Each number is 128 + 32 x the weight over the matrix's rms, rounded and kept within 0 to 255. Layers, rows and columns count from 0. Numbers have three digits each.

# up: layer 3 MLP up, 1280x320, rms 0.0992, rows 1050-1131, columns 240-319
# down: layer 3 MLP down (transposed), 1280x320, rms 0.0919, rows 1050-1130, columns 240-319
up1050:077087182171139127115193174148116120107122109088103103080087164168113158158136116154112154143110149099153156133089099149126149082114116171105064180164113168085078126109185107177083127128135128158128166132109117144071154133139113150127165072
down1050:142148111157144127169112136101127081114080156114149125122124094073192077114122153088125134119137135099105123181099127091151161158164151081124137049129131124172158104200158118128087146136070168091134125149110150130129159157113158169182125139
up1051:104143140106135079154091072085103125113080131138154106120160187144144125154206140119118158119144187180150161114114076111162088124091136177121107152161126157160090164179141150128091167085167108132037124122141118124174190149120148082106116129
down1051:175109076155156055128082132136038097108087210078119191095166141132120042109124113117118161140165139126174108114171056100148161173159171128121054141107132098201195156140150073136095167153087116107195125183142095168130195079122156134122076102
up1052:160089153157142152108128158103138146103100144116176138076163101141105137132189136155121145095136132143140131086110122114197151087130137102076162126161132126142107178170120117164159129063114128135158138127106120125122152160147107176149118109
down1052:101163116133110128130092120100092131101115180068072133169104169128115106151104155119135175118152147118169161133095129140101111129093132091154101142090139099123120126149178147052116103146126147182130079107169095099132179119075123115097102097
up1053:113115113132081065121142163152082114120075146112142117158136117154196093132144089125143099155159142132203146126114083142117138155143106161115164112080133116103109117133135162115115143177143131098131137163117117133088149135123157125073118075
down1053:134128117152084088184093118100095066127158139123148130119164090105148146128123117079113140167134093134131094105131130150114134136140075132130110100112187108143149125106156109092173121186139133145098132168141148098083092123109102159138120098
up1054:085117115114164164113110110095125095102019140127135133152130176135124136116132074142194124143112150196158167152096104171148133105132185124124130181083108109104155121168128143111154142122160151110124168078117158129142140122100140141117133121
down1054:153134168127197157106156144132108131081123119104121084122142098130101124093154078175164128118100140164079131199136143104102119163146119090092178124118164107129172143159145125123107162123197085129154101098099159109118090099168097146110076176
up1055:116116146164090103151089162130111144181087156131118135092184163079125142155178158080054061130094135114127092107115101081101149063148131152123087098155154178130162120141054124153118105092063177093162128111176138151112142071165122158181166112
down1055:147145068160126076090134106138087157141142144171193143126080171055101137068119094159070151085152092098095095104180130165149119087198170118110152150197156132157105147125168161122128146104108153115153126099115126104100112063124189170131147090
up1056:165130113158170127124145131132123103084102106177158099079117106102140146151153158148157146108113124150086104137101102129145121150139059149098150152133080137140146104110151123144128101126114155143106123111130114189098073134157154138104123143
down1056:114141102187125131142113112085143153122088142147123122142140067100172080152135084115106136139127108135117059107162061135132148126136125096144115074116145162151120097153149123139114122113131128157074187195133133131078158172098142125101182096
up1057:114109108174107101116140107139135111117107128173106131118104129097093143152102140058107097144164120199115101100150139135168124103095104114103098169138129121132101118141131110130081065064133121129168127112115073152100098201130132160189186100
down1057:112068133118117161191145166106080131137140101077082096101165144163178080099086109135082144108177120105166124066112119142139137151138090068109097103116155163147120119114150117100116072053136156128109149186140091117123158136123116151091123135
up1058:129134111112121149114093118108080131158094100137100102112137117148133064207126128071026142157091143087137080162123104108143086092154092129120073108091116169102097086137109176148113115149104195134110101115107132181119097107161138159180118076
down1058:121148160116191099150167122161179080089140169155126163113134129148147180095161111150160140141135140089124075114129149118112157085115130179126104113157088105115131163187061110142124114125146125154095172106059154102096106156126103123107165132
up1059:175060151126097159174140119112093131154028137098139088176096112108116112128108241080115159100131088141098172138197047196139102071110061215087121091161163178144201139183119175187125143083146162105083204096093172118149150144104119107136134123
down1059:123144086162161135126138169137055128088074189119129120144133144056112129112177087095144121122104126068094101146142097109171095090111117159165133172229118165159111141152149142104191128116103151085170167128093155162114119117130190141133128182
up1060:161145132147154150132137141055111096101133149099114144118122180200136123113123131166153108164128170151109131119126073162172121126131115120092130143099163127091089132134166129099079123191133211155088132164078114088187110186105145139129179087
down1060:160108158206171121125112140109074139103132202138127166065093146160117139151172132138113147153126114149132118146158134110102177139115137134118127087120168172191083147155198081094165078164108153089153084126095113105087191129118152135118117155
up1061:184107100130066112115158132090138104165125091135147169126122144146183140127114160106126135094134121127141167159128125170164138105173096094119131155153135104112142187135113165153136110151100154106120166136125153144098139178150091175091134072
down1061:123139129159129110142158127134105103054115086113125121059195108140139127105183135081088171147113135123127108081135104131144104090117117114136142062174134080201126124147156118103140138118088162126130168140112143146126133137102157102120154088
up1062:176116121074162131119138146161166115124104099119151173141150105205149121145149133172135160183155135155138128080147071057114134128164132134106135129110094161116139179132110130106131109113139157114141107138127134201146067117132078122127178156
down1062:120093154153126124122105122125093111110115133134154107129120088091161046160125108136092163128110086151139071135173110124098140119139100128106132065141148127121137087165169140139118149113109161114088145187122127140095187140092080133130137136
up1063:084118103124109157151084116111159143174144126107138130165147195187121158189171077105134123126119134140076115117184061121062145097134084085106115174167131088171154144153036150112095160116164169106131146155196134134151176128138129153134137089
down1063:149072145166129093161131147071103146130069103125099118119171129066123127061175090108103078148141165115144081093108107148122138126184137134135166133147099163138132071212127132094122167100101099137129143101094147173051188090143106085094118142
up1064:086082163117167157139102066142178162152113136096077155171134169092126078172164233102123063145141141157127128171139132142112149158171037162157051155164107118168183139158069109150059150149103132175103182120181140153137124107152165112144151069
down1064:128150094087227142142108118107113135088154127077112079091141133141120123053129091085075142102171136157103114160151187090130162154083123132083162191069148105139125117104089196087063092186054105135147148161145161185146220163112121162129123159
up1065:119111141163095127137161103130083172090121158106097137131150128210090110115141110122113134093198139105118105144088115173135114189104127130106128196149150088159136133145084159193129124146121117110110174159131151109166081147118137128116116123
down1065:156168131159105142164134175141116120115168098151061156150101134153088127115092170076173136121179149186088173131077144162201134181123077106127168092099140187158108133131158145103161097083166119151098183124122083114168136092128102104100120113
up1066:138121134161091121106063084133066068213095175055126139127118166111180099121061142094081122169125137149150130128123137018058183145130106254027058090163097164101127128114130110126124097112118106059172141156094153114060089149103127181133134110
down1066:170167108170148148139141196164130167166147191180089096133177152131170070124126121145119150097117136140159103081167126036120141147119150167148144199145149117135197120098204160117093173096119137076148082103102101078115123171158155082160061111
up1067:128107126125064179143130174126142169121123100141131113132169112088150093151125212150081096153120113113123121156070116135133115103106107120116107116114103177078164164136091107120133156154088153126132179153126153128140180133123063110117152129
down1067:115155092135158106120113140038054079192043120105137112057079171128123134110099093120188160084134122116072144129134169152154127150127073120143067128112070115145119148159200082100078103146126122129146092099134133155147161171186153124087118102
up1068:111067136112108152138110091116120117145118094122110138133131177126086135099188130138126125125168102141132106147111144126134109180136179121085121134144136142186145149167101143091147112139110136111133186153114160152111165089093107157170146093
down1068:174119125128062123112152130130101105183118159122108084073148123106155067117088152092078141167157140110087127122165093179111147124133101105131174092127083119092177153135115132055113123086128109151154137129141082189144113118080170107171110198
up1069:100107138165103092082068111102129127154109111107095099144152065197125069123167119133093098126143130151144111116093133127143164167081098146042115103146101128067140148136111132187132092163140159080079126105163102113205141116114173112141130066
down1069:135094159166128126119124094083120107136143059116119124079129112219130077064137094121105148136131182083052135164128171168156124133171085109069059130125114096147132165099142117137143148116137129127122102078099111084123152119136106111101146088
up1070:112131146115080090106136105085135125167155128132168076104165132175145155159105154098129141093105168154159186113087129164149140091155064172107161111125111133096124130139140138111136131139144110086128150141109120119154148175105149093128158137
down1070:139166148149149116127134077133086073111144140190058118146140107119121092174183123116114126203126096127151120193129125142188107127150102122126140106051199121140132146154166081120112101157140092108132145151109125141053091110169129108117125140
up1071:168146156138072183129131137150122154100110137087112127094190138163106097116139155118080134118170128097101107114116116113097106136121141192135133138142134179166119077148099137147175106137100137064124163091132106103191177151135108156205120114
down1071:103126119118112176130182103093168087107154152137156133094111082149095119171128190129101115087112128153128104207142128189162099140107129141158069124101147045090154097130157144118114153126117106145053065112170103146106143165104125079148125201
up1072:131115192086120127107115186099083166126138119106138105109175146146126135115158132149125103107136146139064138156101113217138096156115077121109117102166124127130098126165161137134085153116173180114123137121105166128167123132134091148117121118
down1072:130121167113109159158123108110099128117143109092094117123134164121130096112137104102117131158132120093128105097119089097146151136127085144106087082144145121141124118153148107124089123101153156100113140143095138143107129105111138154086159074
up1073:095096157177167131125157158172124166089106133087162161134101156114128115119157081150132197077153159165169077102177125092111135151107109148140143104115135144120135108135140132142114140128133162147135123097100078144097055100100119130123170118
down1073:173117120165124110169109114130136172110111119082147097091139127079171083099183133082099104162109093132123094147141165079163090091149080121122102062132130103176133084179149098088138102132101152121104145161137109188085175114080124161101138114
up1074:141080112163074128110133153061164187158113134123143184105236135140127099121148124143079133124091127120132114133122083174122120120071088145128130108120110115139148118170099105137132100093121126105118120155134185167100156107140116160181164143
down1074:117120094115097080114149154106162143147149152103095156136155105152031127152150133141114121122080103160103141098147158169145160119146113138111114116096145143127094109098110134163107083128085125080125171138155096184110133202130114162143141096
up1075:131104115163143137131077152080119130085097108181109129159153151125055177126090114100186137087080120156137119157169113157161193162105171158150071183095158142162140104135135133149121100054150096114152208146137135159142198156138098129161145094
down1075:074144133161077122124132057154113167196161107149138135088174101078117141123173141139110218132044127091162125102188138123108051167112187190176117142158124162100176181146142136094125123161057126171141104132126141160143184156082206114087127140
up1076:112104123138135081108143128150093095144138168089155150144076112138107122126142142164113131059105047133133151138166153098103125137151136125127190174184113087091110152135165052137160102084132118113159163180138119092154081117159135136173157109
down1076:148135161205200060086147153103134137104146143089116138130140140132111152113123093138112079148072133077169119064134138129092113113097131101128061122102149092170146142149139118074103142141115165153109055100157153154122084224105137108099141069
up1077:114093067108066186071157122108147071174153141174127118128135117200083116152136136131148144126147152140119167103103092086114107089125081199080089148148137090131169124125151183141204132147142141109181156165112108085116139039150163129171123134
down1077:147152114126153108077123092139120130113151168145119070114177114076106079133194136082099158084149093075075115147064123140141148091149131172110129155157127145144124115132111115060148175126128133089134098126140159123143158123145159149181103096
up1078:111114133106167164147125108078177151093155062135080093072095125150144140189140115123114114165078150109106151108101124157122161050141100161082091134154132117100110141182123116192167157156171129149118209165144162169145107103167148145187109109
down1078:093133138135211162159131105142163116070126120175088166122169107128149135102119093119153126160110211158139126161098137166089115140169156151136084094083141203060131165167077131073137117177165162117127120129119112150148188184177083134108131129
up1079:189137155131087143155129117109132083138138104149090156118117141170129151154115172120102108166153129169135149120092153130129111129107132125128118095090194149121121143130111115151121135111093148149097094098100136127164109096155167108147129143
down1079:109124118172145141162112125112118129069113160142139103121137083108135069132137145113114142096087092125167133098142074106170128117152144142129153094084140118115125125153154132116107119141107122139111127207152159160092167155056147136105142106
up1080:125045115103095176142105082116133166155075159093137156091104164140147112206216187144111116133132177077127152101114104110135157113154095219114096155128159105187109064126079084113097104139164120114116242131140079139130204133119128172163170110
down1080:114107117116140076149134120135140104154135190113188090154089099138118144147116085147110122065070146111132158105130162082054149112148104117160133133149156152232118150167125133139130143126114190183147143197153149179123171148094108179093070135
up1081:107071114112117109090083156096128133181122112054130051173142101160098149131120099108080115137103143133097154103058100156083102130162124134127146135144099144095159141127164165152167111137116230148002134126162114140128161123109080151183138096
down1081:129090142179100107158139212111176087107151107110132148152048111149098140167141108166125139110064099185075097129133162161174109113068162109133146089137137177128155098064117109097095120157080133127112143130105150101084084115119118180136129142
up1082:149119067167118071106124154148122099086132125124045125065126172235140121082066112138147109126061151174142139095111126183142064149134104137169149185096097106126087147164136066124121110131128197110147129150093105106172102160104117101149140132
down1082:107113134095091145144054177183078096147134101152147130085150173143082080098126065165154154146177116125105135138108082073115178113115076127055108107089114175071145112159118131094138153194141107130098120167067120150179139130178125143103180186
up1083:111076169138116150123084137099167142164085085101092111134115125127089124191143183163152154127094147134117147157069133163127146093066068135126112104150114117105195125139123179122109114113140107123114137107102082138103156181140078095155116131
down1083:155131120120134179210135114135091115136122080107096148159137091100093089145153159155090105127126085123112079188114128085150100202114078102146154134165175162109153116073120151193131122122119139142108124089137129152073099129107148135128110084
up1084:120118157167183144152075084149141163115088150107128157106131152154131114113154158110105081098073136077137130126109067089137083086135091142110131138116064111154102166163122140228141133161142096133110130121144118191138100139114154090105168122
down1084:059140152134179155162182090130066085088170152058103188150103178188135159119153104159161133131113122159127105094137162073181076110165139117182120193079118089126097109161064121154207089094114151124141073061060124103066107115159122130120100110
up1085:145103145149140087150116103150073126113108104095103148141112109163135146149149143181135089096144123101127120150125147147103117103141156155130182124114175150174122119140195210110161144128124168134153130099149091099142132140137100151114063144
down1085:107122154162145140155044109171139130088082151138120072122136152107144096123150134098147163110120052115085073153113103095164103091165129169105104145136154093179137157159144097082139097185071154066144156122195127154112133199132144125089107129
up1086:152133166154095114078123087113162137162058135165113091095070096110099120139154150167092149131112105180188182168062139153200085114135123126125106145157110181088102128190144097117093141204105128121057135088121124157105104045136127095176164129
down1086:164119134076142142092113101157113148073109102125127119154149112070112084147097151150141145078117099129170167122154152164101130097172109107069054085145064103144182115124185074136089144144121087099097120176067074183067153182052076235154124112
up1087:051082165148106079108123174069074102162114127139146110146171135128156084149135082118057126176188125149132086105169132147116153104099146132120116117140134138138165125112139099187107140114159144143084119137179081170130118164125163099095099130
down1087:144131080144150120098096104129106112126112140144114150103116105101078100147110145100097125091114126107115090122134150132170093091157096091096088098115132158113100061118132176098155083118080118135137148139178136103103089177085105159133116194
up1088:210132139119099107078136144108116139091102112096172144129111082090153136168118153097040126092114144146172107129122042155144076115149134142156114110131116118106127109157114078169145146149115148155154110193114097146126176076119139147132091133
down1088:098112121148131120133098157146121098136157145099107111073111088112178089093123116096121187115125153091064138135161149102123112108089093142143116108121155064082140088204136067154148108094121120108043132119132156122088142175126116165115118078
up1089:122075134130167136101126148087119129196106167113112065074126143090128165126079157078089148133070104126069112141165093144104078098096082139135132117159161153116146135164108112138099121172121164146079203215151067159170111114129120131079172051
down1089:131092120084113195157150100147093129108168179138136150116138109187156153096070076156105110101112166076066159051069165152094133099123140164149129144106153139150049171131135123133087123177157126128130058163187150128186158104145137161143209099
up1090:097121131173134146148138147146099213156098152075130103131129170106124093135197123151176115160134116078152087120105062064111136123095183135129148104142128128181129153184139138112132124084079097110114107119155148121132116071118150108193059154
down1090:107131115146100094071147120130112128131140162156133095098137102131170079133129094119092155096135101138143107090162102111178169128129087130133101139148151115109131093138184094137143103083128153096156156137091106178089128158125162112097128106
up1091:140091132149123136135100115088120154129093147119103126080196148166129134160147134123158078158104120189132116170164038146082116116125102196101025114147104176157122151177119142098132157102143132104107090157171088085128063148147137116182139083
down1091:142169093100169121173089122178112067117049121094107114115134174136051119127119133167172144097109173129142134100132089094126158095109139168144100103117157089113104095138123161114163145126075116196118113138064148178064134137075088131134095109
up1092:141111132147133167037132111085131131152114142019129141107093129139140175110101159163171111093129134158185160091127155130149102123123113104114133106152131120109101129133144126137131104143156128141131139158079084179111124058128083091099200070
down1092:128134098135131123108104048104111188106117169094123145108102152136140123121186118124129168167141124141139115107134178137149188148113156130155125098154125116130085123101150110121131167161172101059078090112134107143109108078077114171152105129
up1093:163080129150089134120174123103126145117093173175148152108128188205119113173135179132105101116120124124152088097149159104100139119148148173127144156077080146107089162131104152160132095169165140075084138155069172112091154073142104111177148113
down1093:101133069091078106094161185170069197184177147164070108111135151164083128170121082125084142116135125149124158112156109179111168081131124114121125103097161148108084097141196191142136154093076136130139082225122190149084128068085158145127080161
up1094:092112154161096023069146144106162104144147197165069167127074090107142096143157096127103136148210108170203122178127097093191116096149092163057128160123092136135108137161121085137081086102136166114106137115136102131085153065175166145164086131
down1094:112098145134143147108122077059154126109187121183090096053087117164105131185115129083072173131170100123133182178130110183172205153080083113182117139147169138099145143109110102084084150120064110149172153161116093177149167165108154170143087140
up1095:167098104120100153076033142104103101096022141152078103143134144113183165168115119082105164160120163200189117144123114145131120167159128181108134114070156158123140134127133144126113175090115174167095118129105136135111185178091141125076151085
down1095:156107124160162113133128096129167119124153165115113095092142105142122115113142122086129096120131097072134117091124103074096186116123126136122142103122118060174161146174119094100115121102126125089096160116197102113130111149129152131138115132
up1096:074089144162177129131088131131109123137106124145133159073182132125153143156142121070078152085180123141162210146106037201099092090113162210093072105114132100086130226127078109100111087088088179113068213162114034144150130135131108165139125141
down1096:179121165127173140153148115079078144136079099057121104096145116166043244209057148132149102128116108095124117097171122079134137158143099152120121114139174151122143137130103142095125156139115168181116139121123082140179127208107164119134179113
up1097:088101105147139135107185121154130132099096126165150064182185127154141085124153169063130131090138137106126146110080161194090126132128135184084161123178103113145128097127114120149120085132122127099142105123168131130147120141104106119086140134
down1097:150098117133164118090127109131107128102186100144115110131133144120102096162134089082111114138144146168071137125130087141137142184136069092133124181145112157109111136137111127178154112116054148108097185129185173153121151110096084108083154105
up1098:133101111145079153107137165102127115174132124120154160168125122095169114154117094133160127151122121166118178080152107112112124077103158183108108170145161143112133151131119125135096077135146137157114134126157090100142121138165133134152125136
down1098:115086103127121144130122144109081142122127137117143164133116098129106066096125141164142132207170093150114087153149110117139150161156119150162106122107160164155103072129168146101090106092104190103113116158152138162145144098094133165112156152
up1099:105052160068115073122077115087086126146136176169107098150171102134156160155120127106165158203101115122117137075097116152113099131159140147180085107168118155102116081155098046116149117175110129140112154142208104206079131124082134079153155161
down1099:196074086060155067184157117134153083164094124079103094146131057147148159097104113183151115081131120132095151110122162048147144138141076094091110155164163157140163116137168141127115122133174135115136128112149139209089086125132120105176137193
up1100:175138100151137129093097126146173131125132095106074139143071134143161120081155137131117161115096171162126090095144097156125123113161159112122163091098140128134075085191111129111147099143154140137090116140124115160156210185121133183121078136
down1100:132134091098115144114117129141145132123115152117133105135176114093119130157088063086079154074132135047109086102157066142157081183094105124103107163140121130132119128150089148155148068175141086151159172121113052082149127181139095164140154182
up1101:132131143120091134094131106127123091114083160068122146081236111099144082137117092117145166148115089159126082077138080189106147180117083155145120154153088067122142131145102063201097139156144135131100153166141100116162144221104133071123181085
down1101:141100125100125126124121182147166144114118112134117154200153125161146145147034123214117137049157087131118142092146165106119143148084142149101143199171135085132154073089137084167144195161126122078150109169152093133171157119161152190065154080
up1102:069149138146106079131188106115211167071124114135166143079097165152092136131131173142100130085162191099134133112123117181121097120062118182092073100197148134124127135167156150136132145139067119109078118124176118135125174150111139152145122085
down1102:136095112169222138150120137087129124146118185132127139125121102154147161142113087132116096163136132093135128103089135123141123161166143158138074174169089115141145159106066142104118132099101108150125138107161132040097101173140180114143100134
up1103:190073184149119171127114082107134155144126220170099145101160107185092078056148141071125089143055124120112093100136079171112140068101105129088127109126154226117167169149137091096115077141139120127082196147105124065206128123121102119109164145
down1103:100112108121119096160074126116144099097140159085094162107134083240106130140148141107133148160146132149159124147165157132104070127075093137185071090145120178134114058110090145073130142103125184154096096101050149144083113148101231142172133109
up1104:088077097128173067088151101107100070189056111133177150125123131173107160130103129137088123104154106173141112104113082085124083131103142090160174149137115116054127114168127130134096064091145125117114128176139114083117145124141144145148154121
down1104:104080214020074156214110123078124126148135134084082092084099088151169087103115152092151070133079162142107106112127122144053127094183155083135165139098223159101077069123142161181161165160130116087115131172117140108096133174076098133140084102
up1105:116140113142160136101162084117129165111091206121056113092156103167115113099114068104127144135136162104133067172088089153109136122085088142136113156099191103152151139171097168057134144158092156114103172097153105129142150131121150188172097099
down1105:082160151088135159081201142155139108102147152124130164152139082193149071184126104180129156069132071107134109106137157107219125125141136074140127099142090094104068100100079150136073098085115104109121128102127137136126162126144145150074126109
up1106:130101110086141050103107119143101135199120130099107183065087146103079153127140163083101147128133120145147184154149103113134081072171111158083113156153127185103101105175108108138100074170155147113206152103163136123136159084124182168136121102
down1106:086183086159129141156129143127128093115113145147111121082116115106072093201177126142108116127108128158082178117127145125124132072166123119135176115095118082075141108107173130135144149101110109180195169159157183149092154115140132167168108118
up1107:117110117157149129126132119131144098080028184156138129116120111125107127139137131121093133144167217154186145079131103113142166157081068112137174110079097134111153121179181094162145127073148125137159088070175148142099164195099127176148095092
down1107:158134137156122113110150139143092201110112129156102102145100132117113148085091118088120123137105121092146106128103098159165117124068088082167085113131182131168106113164105127111149100152142139100093162164143122112131102092111064148147087038
up1108:121104160121080086091065114120197173110110153135133113087162190125126144135097077127152165127124140148100104146144126145154095139094147124138138135133195144051119091141138073116202140174132175157153100087160123188087203178102170150137130142
down1108:176095101095184149164074181088134115090055160120097128155159113115132098102098126078057125112145049133141114140130120124155117066162156125096140179175124124127110127128080180156073138082056131125070137124106069107119143083148129137100163118
up1109:141149104163094123094139120153126130086130103087127150179148128150144101093128139112126155112118081089125109095129109176118131144176118140101138123106177152107108147150124115125074115122142096142106118131124126120133159178111115175069125095
down1109:120138134128122129058145163136101082090097175146118130143138094144155093144122104102099116165084070142160081129164128171142110138141085110133118050115155145121113112151159150146102118118119117075173157145149102124125151155054129142154105149
up1110:123114113171098098115103155127144199147084109125131140117148162087092130143144109123133098128094153082162148141091111154132148080074106119161128112159106131128179105130137105106064123118124119071171136098128135101109116144107116122210150154
down1110:129110149157130105159162130051132104098079170123123166045096059145151105165122080115072151061142177183182106111143106121171178161131088120122102075101195068133104120169146149157160109161118140110116218160142090153070128169120131187109093157
up1111:109107134115135164150103155114159154087161120048135143110152170153103107147119147098082107138140184134162118177163080206112127066130121134099139105144097133129087083194128122125067138174091141091143179133154097116190168076143135127106146078
down1111:115108155137130143151075119161088142107057136133150150122130108120118094107161130101057130117149121110207161153141140109137152102152111123137233108153149147148095129159112127137180093126167074117145183094143153088075163087079138167134118169
up1112:163113196084150156126159142166183135150113103122097130144127171095168163120099120051143128136149103122144052136193073150166128148143119148096084173141091088117122156139060097162088151090127178135130165149091082125147160121140153149182138112
down1112:150119153124096098141166154121107148161132073135147121152123148149101156119165121166176169153129130115128093122124110081170133194113117171133191169095110085188091157044083119099119121176143174121116115116187078175132078136155107129086152083
up1113:154138128094130129106059125133076172104116102141121098125124141103146130158104095091135195141094158124110157177096125109066163134084171164080074117138152157125148123140114156107164131143062142079096097133134136096107117099092122169179187107
down1113:207145093130096131134130098179097156132170178140198164144157219136151130179087140120119134089166119156126173128180139154092113136161105161079069110146115142156162192110099110142120153152171088092102143115171095109113106151175104090123065122
up1114:092106130139145166041168093106114087179120191148099104114164141141153098168110133091113155134188158147151137082123089177139096116117113153102126138145163150165122061145127138147118089118149123168133137131149114085122121156114174122102132132
down1114:102141100114099140133105156120117117118129156123148099121133137137165086144125142117085172143158113137109093113142083145150119141159102137146136099136139140113128105158124087153124108088095166104086170181139136128108162192081124114080163099
up1115:073099118129168131060181109076185171181085141104141135133166135122143122171161165112141102082079125138093172123131090159179033109127138110078101154095137139101150137133092112104096122129100157072150142154107096118101102110088119158103142101
down1115:135142094114127133102151112124142117144119147102123149152122117124159108135085148167153143132102148148163093137095168151105176123178118080116117132145058124120125134154211107087083081017080070147161122147139070118085127195129112117106144113
up1116:113051177189157116072061176085058092061077150158096174110133172134099147124154144082130079090145078105135128115171105160073065125130078160072113101126120157191106124140116133107104152050162101057163151088166067046145127132130098153135109081
down1116:141142135188144146125089125121124096138073053103071072135094168187066090127144081158121086145175137133186136114070160124119073123162186103112190094141139083135120133113190110056163190091097098117101118185168146114081101196053114129145115136
up1117:160120147167104178111176126147085112121101164188129120103175129159154109108141134154084113115113215128166151103104122094110043108141090162110129149050150133082172058167109153106145130164122165157119104125158056124127108186111106185158116072
down1117:188159093091124168132101149113107115114083099184099138151128167097162126189132071124084096131139114185135120152108141116160127151080145083121041157074130068195084119072155111108164152099128181145092150184169149135209140142108121151133135102
up1118:061023140089144176102116108116136190197132161071076104088071167121083048144145111108170131129145072135100146142121080129109092090167123145108109168103129177150115130203165134202125098119113109068131103150084135152109140107101167127144108085
down1118:113058130082150109138094141194061168169115161076079104157139103072122137130127176202114139139060104149154084131155093139210068137204166100161138154137122107125112175104125157093128143148132164143109123092116162185130149111145132130151101095
up1119:122119155127109117096097090135075196156137164116109096138146144118094120193093084145107180133154098136194171087106149138112070123123121122057141125136108089098166118206111115128146146148106174132129129139125116124143069131132147135147123091
down1119:112116165094133132054142131105100106105169231086139110168097115130132137069135125130103138136167134112135104162230135105110160094046114186117059065137150123124146131152088105067141115085130072125108088174123075164134135083148129187172078143
up1120:118086140144148157088132120112167112224147128132124106104137117090093092173152190123094059067077110192157163140057112126088130063098080110093122094159115168076128121150111080114097088193106147125117112112111110140100160132136105204152109125
down1120:128144071136182162142159153099160122074129160141087108161186108096144131069113111179117134144141136159165101135169102139119145150154194127141195110127125137117119105143102122085168074074138155153140092150058172125090148145099129115183109119
up1121:169066137135117126107111143134118117133076087114181132115150143146124162216106154079113150088183090103148156115032141127173106106135131177101108181140176163173114163138148100146205135100186095163137135138150092165110065065173184123080210105
down1121:061085099142171144152109195107111117127121095125124176119099158151127171169162101130195140158120148139091093147084168124180102120108127196131088198131141154156076115153122181136149153138101145124138087121127141153137129088151137150116131130
up1122:096102166129176123089114077160127094087124188136098173134135132170125165113080134102124114087146189118134149115103135121085076114145151101150158170093200121100166068185086150153108115129110139170155151138141127172090149119124082080117197128
down1122:106153122128155144139155128141076163148139100141119176109178113155064110125080111126079130138170038135156182153102134123182101107134112161051166130123149143083151144078148165110147110101115116197126136115155121136120166135156108125168134087
up1123:120084126155141146103094125060119130181111186117141129142103100098207083145128134111135183084108107047096094125161100094079100081061111150098113119068153177131088117142084103060114155149122211060110135151109107129097178173178089174153180104
down1123:083146175161113145138159175107170060193100111111172112122154166198067041048098135099108115093101162116121152115132034123161113079175107086112182106151103157152160131091134126130126180125108136173099146084104106137171158148086154083133110166
up1124:102078129156121165122187120139083131149108111170115094058121171183095139126102162106149107129119125121126129126099149140095120153125102127085134066113183181087148104157130115113085160137140114066141160118148110152145141163135150115185172113
down1124:146126131122147148172156164157183165105152085191146106076173127102118183142134101058087167061086159117141110150043139142119081186125138079136091112109147165143064077085154130133153197077114130117123120221074108148139079166151120163149082149
up1125:100098140109125166128140107113128100143108112106124148139121143108143124135079179119125123093139142123108175111130149123123121106122105119146135146154127123100118100120063111072136104121139127147117148157147134111143084141149108107084104120
down1125:101094065149103130134105146130097135104086175126168126112157100119134069153147122108093187144140108140148082110156106100144118129144136143139111111140115133095167107139121101139082102109113142119087149197164118158107153124099125123090165031
up1126:152096121090114141127111166103106072102099159047116177070098171175137113098131150127051159136105137153162134098088153141132102103130125104100096156093138113132123149130172132184123145098143207092073139126123158136097170122144136130143155093
down1126:139098133140104106168114133111122185080068191167157118140136144123137065138147128078089143123111110076124078085147110077093141129167101142141101113140136135138125130180134122142070125131084163139107215197174136115114160182128153141130128119
up1127:057124161103139155112132093154172076064090115136098169123102137191069130081157184079128162077105162146109106107133104142133074144202193169119138074131131110146145126165102123125139151092159153165150155132111091123164094107153123178200118163
down1127:111112126157109119163081188146098121158077076087094106131054116173094198168106161132166065152120150113179049149158144140103139160157105203119157115181176126132167176097120100072118065134117206192134109114156120139164109100145095147156106134
up1128:086049150112097140123246195112136133182113184110109111126110162160074081117139182095116130112150122114123121127129102173163114100157145121102173104124150161108149138144138141103124086124080134121074119154132148055174168066085090146179127129
down1128:147075125153150151148106152126099102146102183129143112060138107113106076136157146067092154157162159112095132126130132112084129136125112110162143099118104125159145131162119035137116123090153142108091199158151192164098174168092176125157178116
up1129:131113151159165075081153143079166125160111094111164146088085102140086099222157147105094202106089173111151162149109068052070141056125144172115196087104122148127191100209122088133181157113140133109161141118135057198131109104165109152125090120
down1129:202145112143127120085123182122184151119184150145136101153158116102118084177167101138111123148194090077142159109120079146139163129141057172090142156169130186142131128134112069067156111088108112099091145105158084099143179125110132149194184080
up1130:116107151139154153082083064154186117129112152143064116147143102124138134112123089133172086121104114150153073163131118115082123097088102130122094104135165112120086118142088156112120108104173148138133190109129057119109145157161167118103133107
down1130:133118116098100157153129165118065089092139193106130167107150129107132096095158138128091127174137116153065156153177115085160114145152078085164127102140169113127170151159130111110087086095127111100087195176153121158162122189092108124124150131
up1131:092123121146156198161148148106133131119102100102103117029145184187140101174112185150135101074143133116114084125119133128174104126152055120139060192143153133093108144112185069179152163206081187109126185118138119144082125108146075130150170120